From a checkpoint of a small transformer trained on Wikipedia: RMSNorm before each block, normalized queries and keys.
Each number is 500 + 50 x the weight over its row's rms, rounded and kept within 0 to 999. Layers, rows and columns count from 0. Numbers have three digits each. The size before them is the row's rms in percent of the matrix's.

# up: layer 2 MLP up, 2048x512, rms 0.132, rows 902-954, columns 256-383
# down: layer 2 MLP down (transposed), 2048x512, rms 0.0903, rows 902-953, columns 256-383
up902 096:487558490520496563476465511476544489428398425543451466468455506506522620471441476413558569571547474554505496462530488558467505413499503459503505499455453591528538599539472464480468462467537482409526505487531447457553557622427567455489521476480454446512533503385551426450484520480412487507562516605559375436541495460444613439519519418519502452492526491572525503446538531437465457506509
down902 092:472479555579548572537618521532476407465483524546481486432435689527410523583488588485495483526468500570538433466466463431516499433452450514525515476445548477483428480552455444504543492502513519520403497468507468516475531549448555557623426424534499547530509464517449515515546419526433559592593525439516478409434468518465441454539490427544500588426528445474457467594500411604495536500443
up903 092:498355627545503519516468454566549550463539501500523473574542506511483589394457489507570538550402465550500467535453416519418446515504546540557519525466466502490488474485455498621497587518516489497505505437539518613482533548525479460477511496507501489405499518450503539501524516457452491539465507564512620538474494446580458581528550477577365475518495514479468532597503490457456488448476
down903 096:569494445457530497528562434554460529540460482477563445563518468537527488519521488515545578568418462542507550427624428457595529521533480534451504519505468530569517597546427441525598500494534397497511485517419526476487519575466402542426555508499501462449503449443486504453476403481462464521432400426545546526488585492501552557536536504558498388485491508485523476516498463553628440545443
up904 105:516449406586491450574416537499509508479418556487479496475518505515455494483462441496426476476518470563422433562582478499486509465539528524549418490412443539441542451578562475454460522448573464538451578516546491510498412517459571590582578475534630478537554528463398488631579471467534529465497476528529500491527450519557559497511482496431557508598598473470462559483513526530459482510576
down904 105:521402568498409477475496429539493500603474439524438483482478532524599526502436512479457459532560579481474561471461568492434582562560500546521539638563527537530629584441533499451505482418426474548515371608501500547495589497499454537424478400442482455500398517477361509420439462469505457533514492405484434588616488525474481500545449532520443413471529576467395530522520532589460535499491
up905 103:594426449562502480534380547504544564463405457576470481487513511620442435491524485612459526426576521490520544582484462526511474484484553469457488507424488527545423523525477588467495553524424480508548510380457455482499512572471510464572536482450558508521393455508504508497446488460630583478573484479556457518486513483505440470579497530531572547617532518516448586549554522497490526470453
down905 101:528542506502491463422507484454560518514538393551521531567577565573476473536573526558461492395526475494484533587578417493525544521509511527557543575613476458542461492543530512499438607503487495486523453461488570413535448520510429414520494461552578574517486483412540503508449528463434555509487435461544524494518549444381510503532451555474494342384432443431478498496503494503504629514487
up906 103:475524495520517496503417411551460495493488519522611496519516514490357604511476563448375508491465494516541516573475546526450422502430427488510541572465482497472525518456533436565522422586488478590479483529411460438541645397545489516592475561450562549436464519537497484465503497534529513589457443434428417540428520520539520452580444512593481534494437510523500466457500507561473518410560
down906 096:491470498583540550469587425483503480470508485481442492521447559584458439492503477458518515490512431508479490497455493557557489555428457534552583534505422488433551543465494548544477511412566588450431534553479538526530494526364528507485493451549583497491588445524536476492487548468514484548520594403449616502503448438476536450495563512596494461476453409508488538534513561549519479571482
up907 104:548486525515496520548482542513489587508488491567533448429517544521437510459469522558580502420477431549534551445528409521520607425476552382493541479487579439517531558577498520526473475490587528486593566491561538500576553460535514424497486484547565506461465517546537528547508535438481514452606461541515500519536516517600538560595435490485517431579604471510477541579459524470403532564469
down907 099:522481425420446554513468512456476421516610510454535515505517529571496552462585536545434467533449549477511483416541467441502471490521540539491539511485440535486499524463485443524377546465488561414460514513507504447503482499554521533524434537467472581553457461471517533495610520450587486496539455516447511541518588563623553436587572474509558523480448461509403434538401463486528530409565
up908 091:476558476448582468463482535504508546500436404460447434507477559567445527527572548515458448569543522525512504514469431420431451400508505520532520511437447489485570495413437477458569502592544468468395427509520507579482572513474430425522570436437530363588624492505513505517477527442505433567489520464580449473547532477481489493467451422478452466532498496503492470445537538534476574547497
down908 094:451471555448520569455466535523496529547463442529564393473493518468445509493496393487400636577512452594519475524510489578466476540437387454560508594503498508416516425472455585477526555489448510554571514436445505527600503454475447545397493563560524562501518455464517449517481475494536569413556504328578606522551440477499434550579530470531494501466475466559565567535592497413438459475524
up909 107:640559427479467480496450589584500490493546540444521448514521495499522448489459441477470548506491445510505458531491532567521585458475519481454451469599437464571544447506470568479410584476425462477428528456476505545496611497513485546499479478515474467504582597535472455517500487530526479472386600463391460457470416529553534565466502469396539479482425494536462522540473487505486555542582
down909 106:500474561477526480441500469467476489498519535587511526574513481540472501485492454534532523444589480507484447526452519620520503501481548545377448535571455475545480574480384522538496486536557503598420525523425549454464464436568569489454464461394450575518481469440517540605554469434516430563512472495587586489499519518547524543445479419568539499563546535518436431491388514484535503500491
up910 102:509625479502556441562485466471555446511463434466499502489439523526566411468451381481502469515515657529584524476460507508514514484411453401421510539400502460425483440520526528510579445447502418507533434478580532520533544493456526459387468473411626498516467501448513546455529578495508562541444470455462447524536574472452475495497512527452471453527526644487394491521525473500488436490597
down910 101:399579362510543576501455516514507559487509483497456534573509517474507477508465492485507545476567531449456553480587485522536525482431496481458437459536517476508412489541490350462486518502513440549507430526510523525452491444467490546412553489366494555588450416522454474452512429445539487457436455571446426436520488526518513446545466413523441581444525506447468468524496533546489473495507
up911 098:571564514456417546505498488435462501443460470428441433560556515423457476452552424645450542458491589560475560585605604401382434530492454516457485501484519464550417474546541497513417487467472574436556384452501494566445515464566454530533541444495485528458498489455581479443494421487487597517586574410572542538531484470499535513520530534515505535438512421444505451513529554582516539426446
down911 093:474433432531489491481407570521541464533441451494606454529440454481552520450533459511489480462390522483577527514588479567532477512463462517574523468479522483408467539445430489510559493599544511445403445481567410508493517481433535494542421517392508546555460483493546481483615505564496630504434467423483484504630501501497499521491528426600647468488524491540489546571407541477522432528537
up912 091:437489552527495458560416583555515506497610455537485512523420454454576429524497527512406495504510537524507517455400438533517594510459551479502565559533538377507504493607513548526537493388492512590429522511551596346469482530591450504522458522552496516470585594574534412492525549449475510531441521508446503475473464565501437390396599522543382512439420504506581482415563552435417473486551
down912 095:503433537469547470459517460543490457553544447592419475434509549529466411500423513560574556414396480522523526559422416459468666476436489457505504477450578459492428488515479463485489476528533494508467492538496550517431494478440463541514522498545505517434552499671528569463410606497467497437546427438462491419494532459491445479500507550604479501546556563485559501462581494539512427437551
up913 088:570524508497547496425491521440480414476475480562425446497531463443518380518588513550580477504561468492622596552506511475550533530532535445479484527567489569466536571497452562441421470418553480434424498596565490611536526408501454561519449489563487500574493528461561461520510451542470542476488455462468455438484462469455491522475533482604491596495450513394481515466530591524447476499522
down913 090:550556427615478513566493446459505605464455474585493515536482544538479457470554483508486518491545515522572502478480519446514457473448515421415472561501577455463492496522509496492491462552453545411609430528384485574489371466502437497462481516536526398522397433538507386563511473526469584505539534461504528525520524493511463468494487488519435451565565595557498504511530440439477515429417
up914 101:572506560484562526466431440427483566458444523464487519487528565521504520425480487460503483511549542546493415469427476473564476509542506582465485527535555562569505504509427511510518499473461550481578496476526497533494444583479638483526533415496577404506461526525483489497510395605468484578482570579562518491487438516504540508453496575537483503492470543565530549550443541466477437517473
down914 104:528507396492515444493395501466475422475498490524602490578548494496488457463447499443475523553473539484508486428476479467328516537418457511447519510523493540534503539548430479473463567495431433474420524507551469472475409533536457543432470475420474399475508602550579430435470604438548451480501460537495495419501499481522580491457518580588535622492543496475398431444593478542417521486555
up915 088:517375459400453406486528514407538616485419428554409448464425559477497462486498487459424488460477573483525491495622571523577512441445492488573437496465551510511452486505473523375517506489443497486516535559487483417461544542574542520532402469510535477552555453475554438514549473476508476502505514516450479471471411417502504512505476494538437567426507459445464507487398546546499427548497
down915 086:487509455506468562507430576584554564491461515523464590615547463431463504463536529473510390530544574422522491471524512460432524535588485578495437428497503538460555470546480464471468460533457600469582525450493521397559492402572531447492522509525470486519568496524572448491432473510468501665495527509442391567508388481464437517508486594470424594465483568508569539604562552472514536571528
up916 092:452563508438527454549454443544565579526422442509565479485547566452465507410459494475469472499558504577423601509555458514500469455478492482584543535433484544516519417438545518454563537481442507524517511518503512587546513534468594563488446586554509476479445541509504476486550457509440438546463518489496530491383411472580442460438514529447514559552474562449427573527456541556535555517500
down916 097:508471505413481495514425462545454579491507535575468571557535448480530522450520497567514446494432464595495460485542464492464576446454399521419502611397593506482485478531519489553456494474625544523476512436480506432477469538514531452540498426506589464452560438490437507540522544518543571543505432389452472498462475497488444511570541525563516387574501454510498530540529505468476542575520
up917 101:535516558499534479480433576506490535522441508490504447565534522465476485432455587486459399516475587489467439581484532536456564543557582493385567564563514560441540539425435477521473472427458546525475500474447491559451552559547437502510598548533518517421542421502497509500430471596500508555516568520470499463439449529491556537490436619571461498462542508471511541485522466472496496523474
down917 103:495446544425510516547469538606543526438480477575463667518471529495513491435566369465462452496431547487485571438461420561448537486495424584542458553450635450566534504608464441599483502483506541531523481551574393530488514574575463495518578506469429498532448532492604480497505499528479557507470503434549480506459446513546452464525466428405563436545537587574500496449506576491462548542390
up918 095:423387507523546482477464520500571545500494491553502404463517552475559427453515539474476439554484470447418562450543515391531442466511455493452499609489504555493386430518465493566570592494448469402554477506479502537515540449406564444598497467533482528411468503523575477509437602459555496499497494530595565502542589440536505467452501458452477483573519475482642529510520480476521500506511
down918 095:485470488587436508457527508462489539417650524411497515399509455545534555453467505463484477450553556527478531428405558442528503474538450485416389477487474487545634511451489488494470429502508538466485526392470453469467475488484446494532530521583499517469491527431517636458524418467395485494496476546531480483458552559401518519435460564542476469529506595490337589485430390531438476482440
up919 105:564562559555587483508533564564429557606568469395436493525449456561477497547536542490512481415474536495481489554613567430565459522556472505545524444424439503523469574533517488464490444472536472544501479604509477517600504462454532648484545543490522417523468472492413571451549591480421556568549417483434461466452541534482437526551490532533422511520533479552456439514463587497536479514493
down919 103:529396516468483497511435588534501437531515532549458563548555588554516553473444563436546557503507516504402588510449503510531522506560425465430484509480472490410521473538505517470499501463446533509446501517541443536475533617451500586415523553543476457440525532546524495496443403481547483578575447423486471622555508568568454569517551494524451448519481537537426587460497525502521469487415
up920 083:496453497518494529543586488533517562513518426486417471447501579508518381543411501545502427472466623472468452526491454399510505514630532473518567481529575512499520534531526479521483483472414579495502510543515561519518455545449490495460496527516477480582561504622447487543504553518447438531556490465459489548453539477469511467479498468501539400471544474478542511510520457510602636479496
down920 086:484493447528585531557603536451495444481455500556516555534518473515543529550520601508511495449450474470390545556556489622469582592474452508588497545493471482539494479491480459467508540505467558566584589462415548570438492531497495513445462559472470494441562388580446479525506487326512523507499466530510429510575448476481471466498469534563483498463517490477469503500452601511567477550549
up921 099:510463440512514453468585472481457447578460521480440547538499453437452468495535450467570550571420541457445548484528445490506481548486520530542482449506506498532474494587499546534578611414539498512555546556500426518525411509484508426526493507591483532526465579549586529451462487538526474460395508464578477537560576535455472529532485644549532484418463560524453433422404481417525507489489
down921 102:439520559509526449457487520498456495412471494616431559477433533554443453469473483486608485489529467381589480589455529458511530496429496505365480462484547443575636447498541494481520445472567437508385478612488468459522466421494494597511574435533442477525481451464496473601421494502478456529509503440539501511449487436551467486477553539521491465453507525452528594399508546421416509420463
up922 103:477505548522510417497548399542477458555567546437538536478620480514532571502486497461405471600424513541386422466518558422585531510492486458440527462437433464552395531446519549508457533474499426504460519580386480438566560549522469542544562511484552444508495455502423586590502494456480545528533503438492536422497537441562563437554534447541485560459525513580462462539559548541455381587491
down922 102:568571568369480546634503439497480482470482488506483567588439522540510483478465567479497528519551550511516520505440489552444429482531514418511554455414399531391433477516434446478471566501438500495502504507503600521562449503466560475468520449475512453556456564505554591492486438504525512505484544508448546503461566528474479572542603614489600467490529493500465465513488513458484568546612
up923 104:368516470457484440437425617521502570481558492534483540515550559550552583429527489458524474560471544500534528487530410491520515425474525480517450490489463410491452456525548468534509448469524512379604490495539529552534569573555498392478471413549559489473501548548490550533500475453500463477490448444555510485524532496471463420550371557494497487387496458482379567467587326527553508442487
down923 100:455542399516481528596446365493509468517489558539447527532449501482500463516565486512498480516516491635511502524569528412526429511471551572460437421478487490528508402486447497558552469523462405571505482447520497605547505512527493506464515551473476514493507565417476540466451543531524434595572599541477546461487532474459489465497492529477557484511402406531530513494593545584542537439546
up924 103:564450540551533525546497452461560542558499471439468421423438453496527445456558538414583507467492518473499505409474505539570509456435468433562427503513553481542505469471498497494408531491501505478497547524499514514592468528658562482537470566510470509567469529562589537577450535534482574473586544479480488483442501478480427521603617508550431451536485485541443522490463440368535467429497
down924 096:524551572580509512622493511461580512468498528516556524422519444475447467554560479433492459494469528524573374466515515456525529486532465540515485426455483583454427538517520503513486451566455541481426499465637421573502483567493543576486477511440426468497527535523447488465454494508394479465464494487417543495508487460480531509485562504465513451524560513503421555461496522519506548542428
up925 096:611523435392511496549505482520484464529440446471620510545528569576447492531639499508537483475516612634501454523501439515485435550456517479553551476440549480545488430568518524456536409569525431497569468514501496597410533437442602368531498547554493484588504535420498576557449585487535502483455535450446483509529476507455437442558470515504530396485572430508405600475496479381501465515510
down925 102:471523527569550549421525435487487545501434476505501446497451448541467510496501505456512454470487430525514458526498477508505585525560435580511513513434434524440589479487494554428540542459542479541526561444594478498446617529594401386442606490609515532524559532547581543517414490465464506497499530521578445538541494525535540577451532464555494478509576590510436566428508541449477485483484
up926 097:454522415504536463515502458527487556492546483477467570467505434468500497450481508491600492520476517514503532514493577546411409507482398537590468459506478518513518440517456516592493422455518482388521491493540484534518567514482470548576478504437505514569555438483539473550495476615543488514485511534558483460466447497484560494495536515416440524533476475555535525444564456588461520520469
down926 096:530531485553478508593576476487466559477558451413492449538596532578500491531460505457519550530492431586467566522483424480530548609439466581491431486414491507456517478505441497537508516533554561626454533459500645485532465499576503492508477472440591535491406490459520515486587553521445471490437550416479532527387525478536539493509493517478435425480618456509501551441477437489532427510403
up927 107:477463526533583462505551504526454513539586439503455455478564471441542571468584499517472468538438534532501517506501525506473571516485557509509519454518392545564551506498473557515470501491628442546600466553489579544454553410494423485495422439469491483420525514502613499466503567543493514472531469583519516448445512436515456520591481545407547545555428411457422423380585512537580479488543
down927 104:482557458543460592538611431466495519532533529354412591521489512561465490524559536355460464470498495538468561458513449511499550562489518564509488520424464553521500529555560450383510538453332568439538491578521534496665442415451514401444466509483483444549464560541459519496460501559555511556459428409552493470511497494587465467535507477580472429502465556482515524464503447497411455464528
up928 097:433467522492541479523526426529502555481537520471483437533551492568505551602451415576541497447583520457514514589438478500534493428464494551553552484561566489404527475465491586496507489496444574426606512500567452551430393426475456431435603436480515515545633440426485604458491475423435528530556435599490512496543490575382501553512457445491465463588466446482498528421462555481582476499502
down928 096:449512473493449541488521518524495518499513499477537528473457445499492522633493567429481500494454557433463458465485551515460515518465489550466501452549543463509625416505466548587506571511473473536598487498450518492503532550609557477544508635499547520537395486554449484502515490425518550563488580473546499447500612448540472573568529495687421511505555542428483471492462499476532419441446
up929 103:443360498547466517536489497573403482510438471471537512598540434519553480554541462494554479482558503525555491537501572473405404442594512465474448470475391522571457536491568559529463478520497452560449505620451503506530512446396544555541514440467430460514442416520634465565405516530522520538538435480543515469586511481504553525545422446458575555526452422527488535491511518449465485489534
down929 100:486595512530441475465517539468416487558445494512498510450473552442481423454473445518583497471512502424489502523553604517519496580535538528586466470446569481526546509620458492455389569515483557447483491437598468442558498476563519447580500581491502518588501549524455457530550454469494408502557462558559455466501547519455619592447511460426470562456530516565505480567464498598479471471457
up930 105:569445487440434456507561505391515479432501464466537436534436541411449539423539413532508457559445435506519376518460433558499488474457545551473438522516502553483450498454485492499509536482367474477472478475544524620432627416512602422480482494501540574462481556411527478439584465415508522522500577492529543500487590500521425593582577422586575496477430584485573523429486446403527445505513
down930 102:479528510518439460462447512474572560489561519360577471479509510440420396407489532448562473558487456459613470522476475419509477542435468602525554469529582466462446514544373494459443454506549545572426491438502512481492611421587533443535520518469482468408464535482395455530512554495483588503487530513471489445564521564486493430503545499571546577616464495512459451470473466508454485541487
up931 103:497578582529490414511452464373475513549556473561482478522535489536460607472530604457470504505488507461590529489499532485465579487447597548558521533558533573478488445420500477534467545478516545583573493558553434480431463514596480516495593514474540579491481528522533542568454490460432558494471534497552532500480597582597491465479582469522468497571492476437481367576561582432472441577576
down931 100:473473441577437572553459480528531458454483559450472544496447518452501440417498463514488503564443426502561455517457593386541559423526465520516472503512529477524516529519525600590479515460493467604518468533504447533526487480460483597598394475503488473475501441526487397443573522487515462495488514524453548410515566442478498512578568498543487480432381410481522549481438457484474451458535
up932 096:535508478581508494432541539528530544530319441470563570502401490583559523526491546541531495350522481515473595524438522484443505548385509496491575477498466448504541424518542449501503493608535447562504538535537450395575529587504481538406507594472476537487577498498549473532414587514499511630562544533545538459533452445487483539526468444616436538472497459524517495495488508557436587528544
down932 096:532524466490455414512501524517585521520496402397497480561467529412543541482480467364632515470523523517470473446587579551475556580604425525537534473447466592551467532487604513538497601437431473480537461539487446498502498478472508560616502511448502486477508570496556447609476559508513447489575447491485570443502521526486415490534541427527451402448461499479455526468457445544475524526536
up933 100:443511499494524454588478570524604465462463475527441583569492590528568549440559448523597438528490475413445467474483530445377471405536441508494526496418583495542541576447498458564467427467561485493504563481396569568453535574530525416548537517529513495518617559472547552625452527590595503423535444415591575476473505542502510512425468553480447590450444443531513478512498463494543573582545
down933 102:489529561507389458566498556512464477507568535530528500527487518471551520494554552473508467482450526494543555510520514488473521470533516435511512457544449559512514502449484438550442591592461453495469512561416505489483436529429436528431582468524425546463556554472515563451450518468453605470443508506466520502420480541521471492522429539657572461496526455536511539507504499597444506529513
up934 097:535432530501601494507484531515555514480476461502458491482488509575481590464500448513562474499464478527627535497441442449455506452490533499473461517474518501460478503606442537450561492408497480479514486469517411449488492397511632467520590575490442502518422520369599466519534413540446472465543532532465594457487430519507527487417381530455456337521519519490561403558376554460463479509549
down934 100:523501471503544474508503476542451434506481474474438483450534471489486518490556547410561487463558490472556460483483525421473491497561547533475483415384436502523471441479481523411430511595494457425496543542480535493500480493427575491488504474527609463543503547476584472473532426568508502385510466475532564458580503584551475471600465531426470393429490471533457469455519597594590511481392
up935 098:614473521473536527461479465504451473459466540483477550438550491531464501428478576443494428523515567399492473428552475536477438556508510602542513483351511560388493515541368462508497470417481438446542457508543532520492514440502446564551483448501529494412414499533458526417498483499468566449463522509449466414478472499512458544580458523443447484529535587584568577504458513438560576515428
down935 099:542504549496489503522522514563503492609581507481525526463468451524537537567541513519522399481519548453577496547446536434406485403568535478560470505553441558503513569424552548490426500553534453443557553487549506586468488464553522550540492508561510500509483522528543530511435449488549530501397527514437444525420527545577566609527438459453511500400500442524484471490482442522602498563556
up936 101:474466415515535486608636519567440470477613477528490451544505502559505552472514475496466545496560474485493569443533517457503461455552590500518629495429516456510507452476501505556459525442484570514491473499549468475551556488414541486469468477487506404403502509488582581461455431531517486452490442581553487528487500439478368604393470519395494606481492469573590605539511513511510559545488
down936 104:492427452474463452503542536447465468390478402481411541476470528413558508436554415558467486562456479447431440568571492549445463478630488492501522459430628499486517553488562486511513482541460505492508516464645589524471531530580500529502474503659557556498485486439512564512535539533473477498433522519519429470501561563444509531523534588562539418549467490493565546475505492504541478496527
up937 092:503468578447521403502516552531456515536446436489449560442499454544512536484515454499552470413566433565536512541482507529489560493490526455458563383563497430551519532535537504565445532525554450483518481411555510538526493452533491504502560446518410566514506590413524486492424439583455478529462483470535610445591512448518515542576445450459463557541450484521493537564509511557539502557510
down937 093:514538591418506539423491464386435465542437475519488433515494497425575501591520475488534471525521449532448476406434526437469457506538573504506505503549584557482498486470505440580441477494416520546491538432519513474488457486466410501475471481536529492507479568388545551400474489397461437549628511557523476512488530503540566434642456521475497514469452444476488510470489536601475644462414
up938 084:458546507516556489477408462441562418529585655481574533510574619502515478530401461524502507546428526543446414487583503552584509483541545376567529441461513493530480414455500443552474516515414412578465543524489512514454522396590448532470492528528457550549459543449523518463535507462620518551519535529473598403455505504495528460508475427524472518536512509545503544454571473444588486559562
down938 089:562470479542527555443479493480439481444363431468433504466490498607384515441498457464542468518411585426424495431522553536501536492484516474522506524469431477435537470566631556482474440531523476484543502434495414553605538605451603536434493546493556416513461452560497543545416543559459545527459443628483409435440490477612480589468549421553502604509528435532537490490441504557452522570558
up939 103:559416477521523406501556435468475482468454507439549471513501499479444473584577537536523471528552481445462537524488525439557473516549579532536583543519513486555475529379481440447564428508451431424456525557436524511495514550408597486424529453500517415513524495519453461469459565497469481517557469499482532446443434574504593464475618515586465439450446571560471500588500569500456466518505
down939 100:454498517496417469537466398457473456482416431478512496510547451541509554406457552529588510563419422541457548442508453418519564339536460557466478516439616514558443456480484501521565488502375553420482495505434479534498500488593512485468544538438513524443411435508477488515460480493480411459415484466482532449548467524545491469488491523419569458515590574552498527492507545490555473555499
up940 105:495482458493590499559464558489476472532522377488449459529562593490458528396503513488414476484437503514633534582430535510428573481568502525401501457545540557605476477529576510518494618493487488534521531477442549532469520485567576523503458502542542496565512564558507439536458506518522486463514581584493480441504512536501527704567424442385533561563494455499499538486537450591450501470443
down940 101:529456555536531482502474545563517544521511547397521551567545577455472449637511537416438443459453557386503556582455499521555407624514470478534437478453507439533564526489524490460476497536548482469542421405470562589433550473490457508502437589529458505487393445481534480449481504496462459429508541379528483421507506492545498433551504566451456420502462553505520489502482488473582529522518
up941 097:530411460471498499415463520528537544484501586498505478483466514450511530531521483512513460487510466526528508498464467425533498458460548520526507521515546498463433661583519497532537547500402539466477473517455561546468581485545546486494489617506575504481467483487495485482574454478502469380628529471560542500656465480529422488531495518576544463514486506535572555476487519463529533580440
down941 101:430490489443395583566496452449461502506491526506469579479569503439545512600453467557483503526528425437476507461580436541482467497450450506514574470513425588508477512474530486548457467432483470507462437475490529438478528489410483462355491474534580567437514429377503513481492456496574535554484430499573516462515489588515529581590387492545435433536536496460534468538417444532465457453487
up942 087:465484456553504412513454485560495557513544527429482544468562400520482457549552488457548584531511538609548517443483423518430425435528509476450526449474498534475525495501522562593473472543521546465469494458520425512524479472470542481495509515488521476436465530442473538500514496447412530547476548453589458481455534522467507484478515520517496545470512524432373506511468454425524491490405
down942 082:448394430431545497477534558519488505501542511461461467543570519487491560529523469498514572555520447504501568556531486486491488504479449394543416496520533442477506551459527507541451472596574568539546497579424393601609457510554597584530526576475512507424512535517436483533472483547467552529547487486561421497506507553560495544520472480581412538398636525469519493500487472501475552490502
up943 100:518549505470505558503462471494513545497508461489467589549487490446583454459451507388503428511469522574471494524544434483408439558513550568454524409525510495480504515500435451459438448533559511564483533541480451530513545528574502522447424474611494577572454451531519530517504415499567517547447577456510477522505570375567530529521469610448470576518460503557552685445565535467370431473527
down943 104:589504479459448551522461523585488507496493479528514531414508517461505489482494632519546506499561556536524526416534536547475528535485426514492461388574518499472514392530568499505461453513525448414564526543462518581421542456519481468360468507444572498528544473459476543393479569514587492468541477571498470515531519486501432617472524452566513537427525413509502499556420502517482591509545
up944 098:489518557500478531465438542543536490564391569488453523522468519475507565512516505542456462527480484498482397457483498583476518541549482462437553509471512452539411461476519570521421539443522556536568546572566435559523541422572511483472573512500537432510455560586553466474393476525555553483469459538503484454529535652440538457517515508531464520497519543631539456540515480530521506602586
down944 098:571545490510544547426591479435560516462509508480444444476436537468486440493447495539468522398542452579524452534540450534544543404510535491516469531569494524486537603511456517513506499473491425552555463459430472563538466498468583545518469531572454530381476541457478493549482433489577489531541537494554489559523518542453571552445446556471602476443419450383505490446508549347463513393473
up945 102:430512440466490536469471453468520567490480498521429543596408538494530558497572526534489520469556429551461450518420426506509416501511447421364520471523525354483454585515456494464550527479384436486578560537451489459518533525417457458461507526546536462445509495502541456470537558522511523551544508459540527503483469500480482529555535453499519429578498522464476458514475539504492427460542
down945 104:491572411486547565512599444466402455507546515418549533539536477530402393427520490479475448463489455532501463570533470484514501504514535431584484586503425463518527492512477491540419493481572608483477563491468532584416489525536556594515459554453476478470532473482553476476508481555606422535449549523497475557496486589610515413529522422490524599501521519611491595478512597583445492577468
up946 102:427562485409502595463558568477470480467566444487540558566540516477497484511523443555536594432545481448450509511515555530456583484547501475495519493484461478462535567510429554543530378471568452528578554432478557473514503566435466486451502520527485530375524595417493477434556459466550532507472473432548445461520442564480495528523530507463510412433523540603509496435580567403476501465515
down946 102:546484514529576478463548483553453552501468396449582517480505532436529490452426563512479525525509479583459399475467506497473487462539525406512466494466463502562513444484500509528435497553480517582442545437484568535515470585590436474463527609515589485458618449508419354351402544431525647499474487548535470451578449556422424524465557497433470430532543570561590449507591468492451543554510
up947 090:467526534431425429492565484490473551560493509508558506435458520536436487535507486483440456584498489564633431490439421534506510445536448545551564505574567496409544516496586385555482479526447476562514444442456515438482462526509400488525518549449436426536537478523514419418473505464458515450487483458487547503544478472507548529535549502480379390428526483469481475526551471477529560532504
down947 099:534407501563508423565579587518563547424569489460528447506526508455454462476542560558489453519442535495606464502543544509553489527467426535458490459538526517541449541486421521502577484468524571520483520437497578472453440554469513488593460456525523516491545486447435538476537449500524556526542457519550468482471504514545465454536505461537484554503531450424494487498474525513512440482515
up948 107:376578525529429421475482472517500438490556538481457544563519423583471553446543442573519432558520525523513519478627422502523456542468435482517500574396400499481463434557574521495486487478493489450467454515543566593431478429553543378566414485529518415435544432459411512551470468507499547535465570497526543452541508474530488552529478463424440478443470551465528520476555539450515556590556
down948 104:546489568518497452433496510434523480495511524518479399387390420537348478503420551537546527489482543546581433485454411447503490482542449474512441473540530457523469410540505497504474441563483486497498490530586433523542460457412493462459449469539419560474455570531524466403479515514454540451531531632578467513460469509459561462463487469469421615421453496440527522574575492515470529547438
up949 103:427413503507499441400452475562492568418477496412621559521506417490563497478512564532516510502561510511593542535466486475437471390471551514525505510522639458482411513508463517529423543461526435431538433482468511568472576584459454476464519541546427491501484469411478445595485593553455472453530474494448479433553520602537462551509508498496497400592434437446476537479507412475625535517541
down949 105:467473464541522476486549483506479449521524505564587537535472546566463476484483496501546474507434554547471558442585533478530526485513502553459533462500481591527522524529499477464439434487413546520512460588490459523540446540592556528509526426462534474469533445517476456495445554458420563491457563521499501488526467474424485471369552499610521491463593481550497454490551448559532511478509
up950 096:456623504487482493505521508512525485535505512457537490609502573493535497528581468437468501564412460574468546455429505475471541501491515539554586413463499457481509408414538569508504562443531497484529444491553474530476508559547463556501506516514498543440503484462528465564578422547466447431563383491459508517531500470511398539572507416548326493474475506604476577504461569557516561456503
down950 097:545503601452521490559477434464514490437463487466473527477440550519515547478503500484585469420550481551442527453509505570431530510486520448480550495346501540490404548468579447542410502520501560519459574563457572428502546478545533557488476597551501504448501513544449455497409514402432562588470544463510627496555539455525404558423491494464448497485558488524497493473455520508552451566479
up951 104:490451496500507517495462481550490509452511556450528497499558491463505533473526498425571438505526518549521569451505450534479489512659479517547495604483458502517510511486533575597448551432472457430578448407542578546446471553444461501535593443442486502441523438574526452450418448579495517565456426565465510541479569490464502465426462559434460499532400596513545399515407498429469623555476
down951 107:539472444468404348449481572447499458580493507499513506556472512553574560561510436483540566403451530476432526547486507418502466451495427488538508580468477527432498509507443570553470512544595544385499421428419554457481424560514558543521515512494470493445347471525436386466460476539516533512511545508569432452513563496590528536508393544489519467457532424393547469486422452390512504538491
up952 105:434499557464483524639530424488467503501511464529472436478503567542469500537446458496478514539511407393551464506584534450491527399444543479513526524559476434554473520371422538467426537432431597568424541553535462488466574467542440473504510573478533597496526540445487448532486451557514465446499458565441486507548513619479467466528477542451585447480461485556499556525522539452635489497627
down952 101:561484514469497436538525449525516503464517443568514585589458490630583490452530360499510533572517465503608528589549520427503490437444464433399525389470437503486500579504619498475477511490481478548539421487553474488444425544360443517431541512497508440527550482522492391483538544544515537471492481550642566580588495538547416524527461497429554409555510476493579533494568449474515561510501
up953 093:460521533513445481466446526545508539483450502470506495511442544582410507584557536529530531620465371497461448430542444566429442482437541522466430542526538449542455474521502449466485468460457489603479479496471558467514523444459479435410513535478469477513502456561490465514530539596514541506591520504451482410509438532504475551485494551510473489477510530642481521427466396568553523534492
down953 099:493456448505496536501565500556493505418501471483460439428478550501523441450414440483578443402489583545614520509505527446469439533468435506417485555443466580523516602491425416588511504534423460566451505484582488477353446520473500477465502572475495565510510553549564458490478505495522447548492423538501515501478513522422570536458513662510569519520547465525495443421400460409442470481476
up954 102:545529506565488590491485467563531587622552504475414473438535467596454553505529548512460554494425570450540536514585525420413422505641477475507496580572522491507513432527486480503539523505551506477464497421541538593461497483520514425522365469451492419435457398410595471562454428502450545502401547567440539450437468555413480458517537510509427531510478548554592564525499535537447395494492